config.toml
n_head = 2
n_kv_head = 2
positions = "learned"
tie_embeddings = true
init = "normal"
optimizer = "soap_variant"
weight_decay = 0.045
lr_head = 0.00732
warmup_steps = 200
schedule = "wsd"
decay_fraction = 0.657
decay_shape = "linear"
final_lr_fraction = 0.0
seq_len = 1024
doc_mask = true
Each number is 200 + 20 x the weight over its row's rms, rounded and kept within 0 to 999. Layers, rows and columns count from 0. The size before them is the row's rms in percent of the matrix's.

# layer 2 MLP down (transposed), 640x160, rms 0.164, rows 570-579, columns 0-159
093,203,165,172,190,206,201,214,185,196,218,192,219,180,158,209,208,203,241,199,201,149,218,200,176,200,173,239,186,220,192,216,193,201,236,225,185,228,197,214,192,214,203,197,187,183,216,209,227,208,207,224,212,192,226,187,210,221,180,231,228,213,171,170,200,201,177,179,195,230,190,216,208,195,211,181,188,192,204,216,182,194,241,196,210,228,216,210,177,203,230,202,191,193,195,222,189,230,197,186,211,197,245,242,195,194,173,221,265,216,178,178,197,186,204,233,223,199,205,178,197,222,216,212,195,237,237,190,169,197,180,193,178,216,202,220,204,238,231,190,226,218,231,209,184,185,194,194,169,188,168,215,189,218,193,189,218,181,199,208,177
093,206,243,148,191,226,221,185,192,190,184,211,213,190,184,232,227,242,176,214,179,211,196,216,166,185,211,195,221,219,184,164,175,190,211,179,208,226,202,199,188,205,221,182,175,172,189,225,223,176,180,202,182,157,215,202,205,193,199,211,241,205,187,196,172,198,210,213,179,229,210,175,212,177,208,187,149,218,210,190,195,231,200,177,181,231,260,203,189,230,193,200,196,211,180,213,218,216,183,211,190,213,214,243,221,218,183,202,177,221,182,202,221,216,196,195,201,196,231,222,213,199,237,221,214,200,181,220,201,219,226,180,205,188,204,192,216,182,227,235,199,186,188,207,187,206,216,186,195,205,243,215,192,201,214,226,221,193,178,189,237
109,204,216,162,205,206,200,229,195,218,176,162,202,225,212,172,233,209,185,205,221,183,204,184,218,211,199,216,201,168,197,202,211,173,185,162,199,186,222,245,163,170,189,191,213,221,185,202,176,185,205,205,192,221,166,200,202,205,200,204,185,200,225,230,191,184,181,174,211,215,218,195,209,195,216,228,236,198,194,211,215,209,205,185,175,173,223,218,187,193,168,231,198,215,226,201,188,238,207,216,227,199,201,208,180,194,229,213,198,220,193,173,179,166,186,179,202,195,213,194,165,201,185,189,179,194,201,215,213,213,200,203,177,181,180,207,233,242,204,175,169,199,242,204,209,222,179,183,216,131,192,235,201,186,205,163,168,185,225,182,219
123,193,195,216,208,214,209,191,172,205,215,195,174,217,194,186,190,206,202,217,249,171,205,179,204,197,203,224,197,167,191,215,228,203,211,191,218,215,193,200,190,193,206,218,185,205,199,201,180,181,199,227,197,200,206,182,204,193,233,223,224,182,203,172,199,191,192,201,201,209,175,177,176,192,208,211,219,184,237,224,213,160,222,208,196,192,176,180,229,200,202,212,186,223,230,203,227,192,192,186,210,206,226,186,153,207,221,235,231,194,243,192,199,203,168,222,217,224,178,207,197,217,210,217,211,213,227,224,198,215,201,209,215,176,168,202,217,150,183,196,181,184,184,132,198,232,211,201,227,169,174,220,172,145,184,236,190,199,245,190,208
119,197,210,199,205,152,194,232,223,199,177,173,187,157,212,228,204,184,198,205,182,204,221,196,175,183,189,197,158,198,187,203,217,156,189,174,239,203,186,176,230,207,170,150,221,195,220,175,158,206,204,184,195,204,200,206,202,167,169,228,203,195,211,192,193,232,207,154,211,162,217,242,195,226,226,251,230,199,194,199,197,191,212,212,226,186,173,193,205,203,211,214,189,189,188,195,205,199,203,173,190,214,206,209,212,218,197,193,181,206,192,204,198,225,194,211,193,219,192,207,213,247,151,189,178,175,226,170,205,208,197,202,189,213,201,166,202,194,205,216,196,190,187,178,208,176,212,188,169,185,199,173,215,202,156,200,220,224,179,206,179
095,170,181,217,201,200,165,186,197,167,215,209,204,159,179,161,188,197,181,189,191,192,212,206,171,211,204,220,210,215,207,169,224,206,199,165,187,207,159,169,203,174,256,197,211,187,181,190,182,242,197,195,209,236,186,193,187,197,184,166,228,180,238,172,190,177,176,162,219,222,208,230,203,148,192,184,206,203,227,196,182,216,201,199,210,215,188,222,168,188,196,191,186,190,208,189,183,194,227,156,211,177,203,183,169,210,185,214,195,176,174,189,211,170,168,197,198,211,209,215,204,199,183,194,187,222,172,195,214,188,172,194,210,176,176,211,170,209,219,178,225,200,196,192,229,237,202,204,188,226,218,189,219,211,195,214,179,192,219,179,164
102,197,205,168,190,180,176,207,196,193,193,241,201,197,221,195,227,195,193,210,200,192,179,260,223,220,222,220,203,184,180,227,193,188,234,185,228,179,180,222,221,185,224,212,233,201,225,190,239,193,207,195,203,199,174,194,200,222,224,183,178,210,218,206,168,222,208,216,209,183,206,232,212,214,171,203,212,228,196,175,187,202,162,173,208,178,229,220,211,203,209,217,216,181,188,194,197,190,183,176,201,209,213,199,170,172,227,196,170,165,166,192,204,172,205,225,171,194,183,179,183,189,184,182,194,233,193,220,209,165,197,217,184,155,186,180,209,214,222,217,225,193,193,171,164,182,151,192,220,168,207,175,232,187,218,198,203,190,198,227,207
098,207,229,180,171,214,172,192,214,207,201,209,205,197,186,237,174,202,192,189,199,238,207,195,192,181,185,206,219,180,176,187,159,208,193,181,225,216,172,186,229,191,235,211,191,221,175,207,203,189,195,161,191,188,226,178,205,212,194,201,188,168,204,186,230,197,220,192,192,180,175,202,210,210,199,208,193,209,198,196,231,202,176,238,160,173,202,195,200,187,172,208,178,214,216,207,165,192,191,176,219,202,165,190,199,192,243,235,193,180,221,231,226,223,194,205,165,194,249,204,185,215,216,208,233,236,280,185,190,204,199,184,209,178,198,172,165,227,214,199,220,197,192,178,203,229,188,193,174,217,210,211,203,218,188,206,189,218,182,218,203
104,205,205,214,226,209,174,194,196,179,181,221,159,191,201,199,185,189,187,183,196,184,209,202,204,190,175,185,230,167,197,198,173,198,182,185,204,206,210,197,172,154,199,214,231,194,224,214,220,210,207,212,172,189,194,180,195,198,174,238,216,211,186,195,199,172,211,202,237,182,219,217,229,182,232,192,232,206,229,216,213,195,215,232,165,195,192,150,203,154,258,183,201,180,221,201,183,217,219,179,205,225,186,220,202,204,192,221,143,192,220,194,231,217,191,203,224,170,179,195,235,207,218,199,182,181,208,209,179,162,187,168,196,204,216,189,191,222,198,183,195,194,216,209,183,196,218,233,171,175,208,214,239,208,218,207,190,237,201,201,218
088,216,178,211,192,205,155,182,200,205,179,184,197,175,189,188,194,189,173,186,172,172,214,206,192,212,185,222,215,172,182,186,203,165,194,190,185,210,122,219,213,188,186,195,184,185,194,203,186,203,184,202,193,198,179,188,229,208,221,232,203,200,231,231,225,215,198,212,222,211,192,207,173,188,213,184,208,203,194,228,169,201,193,233,172,210,218,202,196,205,197,187,197,194,195,232,191,208,185,191,195,208,185,162,184,156,215,164,213,180,186,197,198,162,202,191,190,188,200,196,192,232,184,208,212,217,191,252,178,188,224,208,198,162,204,210,196,183,170,248,228,215,196,195,211,205,189,179,172,175,206,225,167,203,223,195,243,250,211,175,182
# layer 2 MLP up, 640x160, rms 0.177, rows 571-580, columns 0-159
090,193,197,242,210,209,175,227,207,217,214,232,198,187,189,225,207,225,187,212,170,159,194,192,182,193,168,218,211,179,223,196,193,216,230,222,228,207,197,207,205,183,164,225,217,199,180,199,190,236,199,206,186,177,233,196,189,210,229,180,204,191,201,193,191,208,200,233,182,181,189,239,220,160,216,245,205,215,178,179,213,225,219,211,181,199,204,201,233,176,216,243,186,206,216,190,190,170,219,184,168,171,190,174,225,211,207,191,154,187,201,189,230,205,199,226,210,194,189,198,173,177,215,212,183,196,197,199,204,205,209,201,185,194,168,162,214,221,224,178,205,180,189,213,209,204,243,186,177,211,196,241,222,227,186,232,186,189,248,208,181
101,218,199,210,193,198,221,205,178,213,173,192,186,194,184,178,197,235,189,189,170,180,226,198,190,204,173,213,196,185,152,173,223,203,149,175,228,208,208,233,194,201,224,219,176,180,183,190,216,206,215,206,204,202,171,198,235,173,190,165,211,206,199,192,188,166,171,202,196,175,206,194,181,200,207,215,238,207,226,203,203,191,209,165,218,179,210,214,224,231,215,216,201,194,215,223,161,199,192,214,227,210,212,213,167,207,228,193,178,217,228,204,212,206,185,192,197,244,199,227,180,199,189,213,225,174,171,171,176,209,222,201,230,185,256,201,218,172,213,213,214,211,194,213,182,193,159,171,239,232,187,204,197,212,232,216,194,212,184,184,175
127,179,211,209,179,189,199,190,204,219,196,215,188,209,189,184,213,224,217,175,178,218,196,201,184,155,224,218,233,205,196,172,202,189,149,173,213,217,196,192,172,185,209,216,215,208,226,204,204,186,231,203,183,182,195,230,200,195,196,191,180,251,207,207,201,208,178,181,196,213,227,190,184,185,233,228,179,175,200,174,212,207,204,186,216,188,219,205,177,178,209,221,189,222,186,178,188,182,164,208,205,180,214,219,215,219,211,230,208,235,186,194,202,198,233,164,198,187,186,203,233,234,221,176,220,198,160,170,209,192,162,196,207,217,184,168,193,199,185,197,228,200,179,229,225,163,206,171,249,203,204,248,205,221,241,189,196,170,215,209,196
126,186,214,224,207,201,225,185,217,172,230,210,218,227,203,219,205,176,225,208,173,207,236,197,204,185,222,206,175,215,163,202,194,197,171,212,175,214,202,195,192,201,186,177,179,203,218,195,204,167,190,212,203,185,212,194,203,181,191,178,204,175,228,178,225,198,201,192,212,152,164,231,150,200,213,158,176,227,195,210,210,184,219,206,222,198,195,193,195,218,201,250,194,163,211,185,164,202,185,179,213,227,217,204,187,199,178,196,199,196,206,191,193,179,181,210,201,210,197,187,208,228,173,221,209,213,202,195,205,204,204,210,193,222,233,188,188,213,214,197,218,200,210,186,218,159,204,213,164,199,247,146,181,188,213,235,177,139,219,232,214
094,207,217,228,202,191,200,226,188,183,222,215,226,181,168,180,210,224,191,197,179,196,213,191,200,256,167,206,200,238,242,189,215,179,189,188,195,195,214,186,203,218,201,210,188,206,204,236,207,207,178,214,183,198,168,200,199,214,224,170,192,221,190,229,189,226,160,196,202,199,225,226,212,194,224,198,198,171,243,219,179,161,170,210,179,207,168,202,162,214,179,202,178,214,201,185,217,181,223,184,196,203,224,190,183,217,183,188,196,202,194,201,201,174,165,194,189,219,229,194,182,206,217,203,192,194,154,193,213,187,186,218,223,201,189,194,209,209,224,191,151,210,196,182,253,204,192,199,201,236,232,189,216,168,204,233,152,178,184,174,213
103,238,233,235,207,171,190,199,207,215,194,171,231,225,225,175,218,165,197,219,202,201,217,163,210,217,219,205,187,181,204,203,192,173,181,213,230,185,192,235,193,209,170,195,196,193,173,221,215,201,196,234,209,178,174,205,187,215,234,212,201,181,200,200,203,216,217,201,201,190,192,224,190,205,219,176,186,166,208,194,225,189,181,200,187,212,213,224,166,193,203,214,224,186,211,199,184,214,195,207,196,220,166,177,178,197,222,180,180,209,204,189,198,191,233,220,212,183,186,162,158,205,152,194,178,202,176,157,224,203,221,188,178,196,190,185,231,244,217,195,221,206,196,219,170,171,172,177,212,246,207,179,176,218,208,218,192,169,243,210,194
095,220,185,171,210,228,211,190,209,202,195,185,223,187,195,197,220,221,241,202,177,200,214,214,178,220,194,214,184,195,191,220,174,161,200,215,226,157,198,189,227,178,189,217,190,190,187,194,224,195,191,203,198,219,183,143,199,203,174,196,224,194,190,220,159,210,211,222,202,199,165,185,180,217,226,192,212,218,196,196,185,217,190,217,173,195,190,195,217,239,202,219,231,196,166,184,201,194,183,202,186,200,186,142,166,196,170,229,233,206,222,211,219,202,209,186,197,234,213,208,215,214,172,188,217,159,208,192,181,193,204,193,180,217,190,177,203,211,141,220,184,213,174,227,200,152,210,150,192,188,189,231,189,201,180,197,174,191,192,194,189
103,237,197,249,199,214,168,208,233,196,194,171,189,188,226,197,210,182,166,170,177,159,202,185,208,204,204,188,193,210,227,214,152,179,189,180,210,196,181,202,183,169,220,218,201,198,190,203,238,184,206,210,198,160,209,178,177,185,181,183,216,197,212,194,225,188,193,185,209,189,188,201,210,191,244,192,225,207,198,224,177,194,201,220,169,201,211,167,191,165,231,193,160,215,194,227,205,215,221,196,196,222,180,193,201,180,213,227,152,217,229,201,225,227,173,205,209,189,184,204,194,201,215,180,161,233,202,166,176,190,206,175,191,198,231,204,187,231,217,216,214,196,200,174,212,207,193,204,180,210,232,197,237,218,246,210,188,202,188,213,226
084,166,215,229,184,190,208,183,183,179,224,207,186,202,201,212,200,171,209,223,217,184,204,211,210,201,197,209,156,201,174,238,183,187,239,182,184,193,221,195,256,224,204,194,204,229,190,222,175,225,191,227,199,168,207,202,170,205,182,186,187,204,214,160,210,191,205,192,209,167,238,197,225,222,210,183,191,203,188,166,217,160,156,231,231,218,194,233,198,193,189,171,199,215,187,204,241,233,204,175,208,188,177,197,224,178,186,228,194,193,217,192,192,222,189,176,210,207,223,194,196,192,233,190,223,196,244,185,222,236,184,194,184,216,201,182,234,198,183,194,208,205,208,182,173,234,192,197,194,189,168,209,217,186,242,205,206,205,230,207,207
095,185,178,186,234,196,186,210,219,199,223,211,188,191,208,227,177,200,211,184,188,187,198,194,212,230,191,220,216,197,179,212,185,239,234,212,214,190,164,160,155,206,194,222,254,201,204,180,204,231,211,183,192,184,159,175,191,240,202,209,205,196,194,195,157,183,199,176,202,186,172,205,206,237,183,229,196,195,188,180,248,183,224,197,204,222,203,171,190,206,195,205,222,161,240,192,197,188,220,212,217,200,215,191,201,199,238,185,181,185,200,213,176,179,216,194,200,186,174,197,140,180,192,186,216,210,180,185,171,201,209,173,185,205,177,193,216,214,205,182,194,182,194,192,211,196,206,204,176,227,185,175,189,196,223,214,217,217,203,196,137